Part of a small language model's weights: 114M parameters.
Each number is 128 + 24 x the weight over its row's rms, rounded and kept within 0 to 255. Layers, rows and columns count from 0. Numbers have three digits each. The size before them is the row's rms in percent of the matrix's.

# layer 6 MLP up, 1536x768, rms 0.0619, rows 898-1029, columns 720-767
102:157131142130116128157096100150159118135120116085067150107121161184131139097115085113130117119164134141134107158126130148119100142159120156167133
099:135129115116157173128124108079105131146100110165130100115151135092093142148107122166134154163146100136141132103156128116096110135154132133128110
100:136126171140134143117120153149165166057122131187152119093070110137110136134110098147136116168087062106108095137135098133111135155155171169147132
106:045146115162116157102134140096157092146160120106120136111139128145112152112151190138134165113141121129100070147144132120183157158135149108152113
108:164101116070113154132120105137115107104187104134080124090118150118125114162082131162158141095114099121106126154111108167121118158144138169127106
107:167135145127118080112134165131144158129130095118129130124152142158134094106087131183127111111105132129141148113116138159109088152094146128119118
098:129118104080137137138122131126108159168128104140122122136153109135166125121143110188112162131160143188159146150148104149136137126121130148166158
104:117125151118141154146137154110118107138139096120129164110150145125145137155126128144109104120114082151108114125088161113126141160150141138092101
099:109120083152175137124128185154159100145074069102104136126160112105164130153120068102119127130098132110149091120095128090104086097114173127149135
116:138134111156107133124130107165173094152172124117124161118146131103136144162156111111123160145151132116124134134087180134128140119177132083129134
102:103113177125138171130112137099139140134142146118168147092144148152132151135139115061141139109121132184138135113121146130161169169104107115133131
111:139099070128066130115155148113096168118142086158131132159103142146130120108144115127124089109157133132115109103125133124140145149139210085159109
102:147133114134107116170077108159139126130126113137110155101135112104125117186098114101141133154144122130116115162109121149132150134111186084118139
100:140171091122113175155112154173148135102127126142102101146144132098106078182181146089119108087197098111126143147113139111139113120108120131089129
097:139170132130147116073118145115141139124160112132151103113159127120103133154104140105141125142115082087116110155111167143123125122155117135090102
102:098161165118105126118126098132147100119102126110132107078138199144135082159154147145094129138103187126109146115122125160141156165160145173177123
102:094146104126143122077131102106095175128125140136111115134171121122153141106159134164148147124119115156089118131101104120126086135118138141112183
101:142098084130168154115111116155145169123138132098129140159115125150143137155136135114143124142149105115149124111160099148130156114129131115119127
105:139152156104097128132120100130172158126119109143128134117139112112142102143120129124124166134127127128145078115141174118115140143147092120145113
097:100141145119112131091163110150145115132125110093105127072147135142118100122118116105159106140133097090117138117092129158101073107124167095107108
101:118109150127153120113114138130150111105103108110160111129130134135162126143112133114147100162116083102147054145098139132120155104121131134165125
100:149151128130125148134159140104127157105150137134155144134110110138132125160156150142119129136092072174090126123128111118083112165134142120130172
091:104165157130166144089128175136160079129113126096158123149103107140130131092128150116149135096098179159183090093132151160132131109067145122157131
100:155130110149149159167126172153123098158131165169147123111120179129127164100127092138127110138163145130140142129159157156069091149129097099135121
098:129130133170151129114127131151123130132104152113138110125131119123120119071114173126114108136150162107145119135128086117119136135105122123158140
106:146138137099133137115101114170140128117157121124096146127117125112166089072154155083156112176114141153143127141125113126138153162142135106117124
092:141203138102138097129146118120159135092138115109098122063093112136115125130150133098153110133134160146138109104169121160134129149119187159080159
105:144128153128142163123124116129127145091123083130129122124136119125103139098161123124094171107082131120118129129166129156165132037171087135102122
094:115079165131109130083136124114126114142129118139101148117125112138118103090152143141106148112143121081141098118100105117086111135122136151170141
104:125183132161097098153150141092134179151122102117121178147117144120153095107128201148096175134172132094133134132158103156126123165127093125086119
099:122117121127108154139158096133114187181141103141130118115116145132120133135129097154093142111150179130165144136157114122133114160141118141104082
098:143117145111118111145146190150151111105103137139140094110113105108114085110111169109114194112141111099141128106105124121139149112129111143136102
100:109123139113104082133146106194130130123088176117136117169163118126163157153159128120138133122168159125133131114139161161175134171132108113182109
100:147083150106146140125122092139101082128137122158160121127161127118114113126097114122144112159126131085177129107166106187120110169111126112193110
095:086140117092147124148092146083119138115143137109122087075116090129150130148137102151147140117132092171124133143148153101127103147121169137110132
098:143103161164145123128152182128125145135156113119118120110127114107128099119135165201152112114161168135185144109106079089142129124139188121134116
112:168147134118127145142139125155119127110152111162140080103142112170142125157117099123101139102144148144156141156121140106118115154135129104144132
105:133107118154154108087120125108114130160113164118149102147118082143149135143130147118147099166106103114183120146127109127124110088136127168122109
102:116122164122132146115105148141085088103128105115125128163099120135151084127065135120125120123163135129139118128142126141167079167186104147097111
105:125135110131128115149116096130164136097142139114122111147123111107106127133080096123122157116161145136141147149148121134115112145124128132114129
109:164185122139077143144120116076120110093130115133174071167097143129112136200154118097120141171128138142134139124122093118085071105086145169117108
099:151131080147101140094123079134133151117136173168126106124170119120102149135137090142129153141170174119139107159111087118156098104150132118159133
101:154145118120136103091143117129112106131108112155146115129188117117161131144146126099116099108103081115103149102093124085129109157136083126091181
102:088142169126126122121135119162104130133118111101142160128121135101115132120123185177122117134107091158076126140137143131123140129137145147163108
102:132094132097130122140137121115108114135121082088125140125166094096153169120122084122135141122122138086113104124158093161166136132178142139132111
103:168129126132142158184074106180116130144156102137110117141096125134131145100129117103132143089107089160116143115184071067155096146135139144108104
098:145146135111141120129085154099180097142115070186156088106108107128148086089148143118152101135137077144141153136117161158134112150100100140137198
107:137110132137129129121170174120100167092161116113144125118134152165177124109104198140144155144124105185128096128162130131101098132154129138152112
096:159121121111152170117154177140088115093141163134167105092140132158109124150159108113110105135126078151130159123162160133115158134142134111152179
105:094180112158179110117136109145129157138104126148101131125150125116111142086147111138159113151091108118130105156123144131113143143136115148139089
092:079152109139172114118089119119149170134118100118113137104122133138134118105110162109105171129149097125133146087130114098111101130123152138093098
098:137127138152126100123114131103111090103135120129132105117150133108134125121119124089119070126102110054139118154119136166107114112081158121122101
100:095122111119132119142151113131115137126125091130116137144137111154109100102096158126110152132148142150119109079157143107172141127115145133117148
096:131174089092158134154130132115131123124135131113105072186101129162122114108107126134130152129135138153150161149149083119110068159137137115116111
093:127138094128125088159065134134161119109115135131128096158121118089113123140144097154142120086143103161111117089154162129112124154133132140104156
093:131122155118114118106125141130102088148147149118130120109108160135144097090109094110158132143149116135109120145136086114101098133113115118112111
097:083083077141134126148143121116131066144110155075104120132107115110138210142114133079100145137159099143151091171157079113109132118086104134163177
107:127144121087133113088132114167152151096137141189109125114128151161125157117116108138086132127118140136144090135108126122119133082122129138120113
103:127138085115122144110111127139166112145092132115127141075138118115156102186163108109103140125097054163133091110111123134089133119132123142144161
095:117124162167114106150116132120129109120145074122116132137125114135125148103129076160145102111130127084142138151125147153202126109138118132136116
098:118099124103156122155110148089117083107175136118104165132127125124105112121085144102109109097085171072115109183114153129132141112158120126089170
110:116140142110134104113090091131158124152099078157080110122153083111108132107137138143148125127122107124092162153157165116139136128143128096108117
103:116135125155122171162109142170133182116170130138123074083066137085105130130100158090111128126102138152117136116124140118096184157138091086142117
103:142141116077130173102094109118142138132114119134127115088131117138150109144119138144126119114136146142172143123174096117146118184170137085136090
098:114152116089106166123185164160118115169142112097101156106101146136100093115101096161170101171169123085155119185100142097091112124110116125112134
107:103172088151088148172135089125118106139106136102143108126111138140160085134148153170181111178086067146147104134147140146151104213143156158128153
095:133130113107128145105113095154120149144117133149133134076134118153142151133105149147147129122132165107106167147143091069120153109078145163139126
100:136149153149140117134118122080140157125153126128132100145129126130142126154123093102122145149114133141154091088163105134154134140142147133138112
096:129110120069098135139142145134109157140081181143138106150099124098106086151131088101149068152116111093125129143123142140106150124150123143201101
102:111138092118145129142135107141150154169157142086133143097111162131142148147158098125148136131108130142155189147149166105169158135091094171170157
093:142131121133131124145108098123163129109160104124121114135155122150141134141080108105127151117124140128109182128128154161131142160103089137119112
098:167166112093129185159160157124095153127149104147119098102124124118129122093143126103165136139152137115164105134128068135139121128082139158151112
098:153166121097097109129107139158180108164147098122117117134126126116118127085127103111125121118120140091122116110118099143106102111153132138173120
096:118160117112107090161108109110109169108129141113132096143102119135155082157130146135147101149131087128145094113120126198129122150124111086120117
101:152135118093103169174142142185143110142122162136159145109144132075151133109150100113133113137151125165151137132119154133146122124106118144163105
100:154119119130125149156133140139125103120145129127125057133144115126116148125138134127114120130114129135154113141099140156161117109121132173152161
106:094127130126121135142136101116153156093151136162119082153139120124117158126149067160120115152127091092111149153123095162111119103145140159102130
102:120148170072127164116143145126110073160139172156098097168133132160083122167131126175125146165114108112116116085118116086117123130127101095121094
106:121158096184110131139105125148091134101129127130129138131169141145109126127125134142113121127118094108124161157118105134126085135097122117140109
116:116107094128127119124115165133112127125090134144140120120112102146087102135090142135130123099090137111113141118080127140147112116162075113133145
098:121084120117112098144126090095113141089158125149200119151098147180101113081143126098135117125149126127131129168095165120106096134139125114168093
100:121151111134101124121080171127185135101133084137150104104129099119142103176159147161105146152115118135113129143138131148133098138125117151112134
098:159101139108094137125109163171098130126158095112120125076114106126143118123132073097101131133132138131153152153142142122149146140108144147165175
096:159135123148138142135136146130112121155134187104120128129128118092116169078159114144159138125117102133143133126134125170163093094090129115155134
098:112097110139155155133142120180158131133183095143088154156148126159157119138111102094115109089127181133118139135104123111131162086130095144151153
101:151140116117179119135100167084125123152116109166079130111072118134108131104116180105176138170202148083119138114151071089147090127157181104119126
108:103117131112138093122121147171139113128163117147060131152160108122132136120128092126141114126136156118129134102150108099130106167149096073132099
100:156099116089106102126114095141125121151161115136131133138195135147130130122107142113109151083108126126158136113128063137093124152185132135149160
099:105196114124147131125142130101136130087118147118128139134117101097135117097122158164113116130116114147156134131091174108122180137161132142101139
094:121174126125112147192157120123117113146177121176107124145092114157111120132103152109170145147120104115159161072093124135130126103110116136134125
097:132191157143149132157118094143137149152084122077128127188113133113150131118103139121149132116129096109144176124120164117104123133122105150116144
097:131137124162135160146177155123105150084119125133155145147141129132117153099102134144170113148138085153113141127160128107120113143107086139118184
098:143122146103139172166130141141102126126095159153141133114114168126177148163151152129127093131124094127070120166134119118139193136133117117136146
097:105173092113110161145163125134153085122140156156113127156120144114126149156141099139143149108147127122138121153112144178141122167121142103123119
108:093144139142149122126132170098126129157130132123137171139139146132160117117126133138145095124178170129111210191110140123126154103128114157107161
097:125080143134131109134142124127129154136140147152144128136106127099153145130135181126132136153088109116148132135160167120095093094126145144156145
101:153151158135096107097132100152124115103142124140143153117171108130110101096125132156098147122164106119100107104127181132104174137179123141171106
097:136143126112101113103099127139147139139164131115098120149120111144137061066133120099147119093155189128122156140157149153118113117107138155110152
098:112155107136179141131164150096114152141153089108110127110112137137129153107063171164137135111117121130112119106098099113103133110138129110119109
096:094129138093079123147093132135138127047072122130161102132124155141126084101131130131113132162116151150099205130143059102132130125096132154129109
098:117136118118148105138137164150134127131087129081125153143170112093098197103157084132135140110162144173122148115124173151086144154167121161100130
105:097177124133102156141115121130100123112112129132129083123101160152144129120165138094129111163105134123202116114130130097100141101143170085164150
099:168131129125131137100133120089091076137133121117104128137167116146169106143144129177118133111147066126117114122132099134092110130099107142130121
101:107132176149160133131108119123122142135078123129125138114155068144149124066088122115148132099129135197080121143151110151153115158127155147149160
104:160103096121096126118128173131131140140083119092146080136121143125133160141154133101111128112116054111104153103115105149118172137148089132126116
099:099086180109157138108115133096163102134144117070143157138130145186134159135109114119119112146082118138128135158142126104154147081117142118148126
100:120162113143097133145144144115107120113096188139116118115122109100140131130085084147104156132136081118129114136140094105142166137060143136147101
090:102125171141137116163129084177161117128115153158107113134149147151123104103136154135109124150141161107145107104119125128130107089118158139151117
099:089117139144125136111085137079159155103121127138130119131133118130119148140079124118142142135124096140100127116152109135129130131133133137108156
101:109136139148135128146113137159109108132125073167121120112180105067170130119093106129141125138127117114101127076126103123125183122122111098129142
100:113159158121154135149109106101116144147226144132152122151101124147130139121080157140126143141110127124121117160109136112141118114158117085150097
096:165096101109131136066125160148117098160098135161161115143121146126132123117124120184147088116150120087140126104139116144118137158112145121118110
097:097133108161127157108122148087142104146142155166133151169110119113106139124183138148150126120177167133150109115143170191110104161133118072114137
099:111070125116155163103141154135187139152114175127132153164205078155131103179122164118126140174141163140164125145146138093112119120164186136070130
097:138154138103136145121076156116127138120121123100172132114095108128149104156092080109164085142107154139128105157200127135119157124110100152117115
097:171102151135092177168131107157106080101127180112124088135106118113099103138050081080113114171119121127143097100119117082116128115144110108105100
106:095123121157103082127105132092155134107114117103147097152119159091132123093148083107154151150150045111117132152112112116114149162156141124105110
117:107158155073157104101113127101133152106123117129159177125164123150136144077128119123177114123083130153146151150097108133118133129155092076156151
101:135130134170119092087115129157081111148172129108139109129123161100147139130150126118137157140081104144143116122125146169135107161154130112116118
103:143161171112166163116156122102132144130173148113119120164102070110125132098103159152107143086135094103108125127131160081143140128106111122088133
097:176142163151157133174110107124126137120146108132129129120148122109127174146123157108098105111139145135145105127121086115115134149134165181167158
102:109143135122164115133109105137146072113157143124142108116096149115097111149081067148117066120144120126063134094141150148081151153132096110165117
103:111174101140124133139090148145115133116107128128098102102078119108154132088120139134125172127176124171140089181129186120137101088105161125142102
100:082150134119141145134133183128109119131126130157133175177138160137106073128117141146083101136113130116116148104134139144127129141156118116134110
094:140118129159125103120131114162094134123153123186111097123077140159134164140148108145078133123135141097130092172169105103140138108144113151133096
102:143139125139133103075156121162156130104129156146091119134163152118141122125118099102172131113119163120128135151120105121156179118157090135134140
098:163136128094124136110134075142099146068164174127148133117114140115137114108138170125173173133144163125140115100133142140112129128107131082154171
100:153095096075131117126155113110117117162135120204138084111126140104094132123090167130115116115123129119147115129119092147111149129102137115145170
098:103095108113121118143139143102163135147156121118094127124131150128168143173179165123096147090110082138132093108175146142150129094156150118144114
095:086139109088138206150150102080125119082117126126124107124145120120103130112130144130165113131158184089150113158110160144115176137157140156149104
104:107153135160149119107148130110139108159126165135091127174096173123126129144103149085092104108097162125125125102141107146129125126127123121123120
100:129137123156124108143125161163117142111150122136148104162137124144090074146127133143104116136146145130114154141131135114085127131107145152108066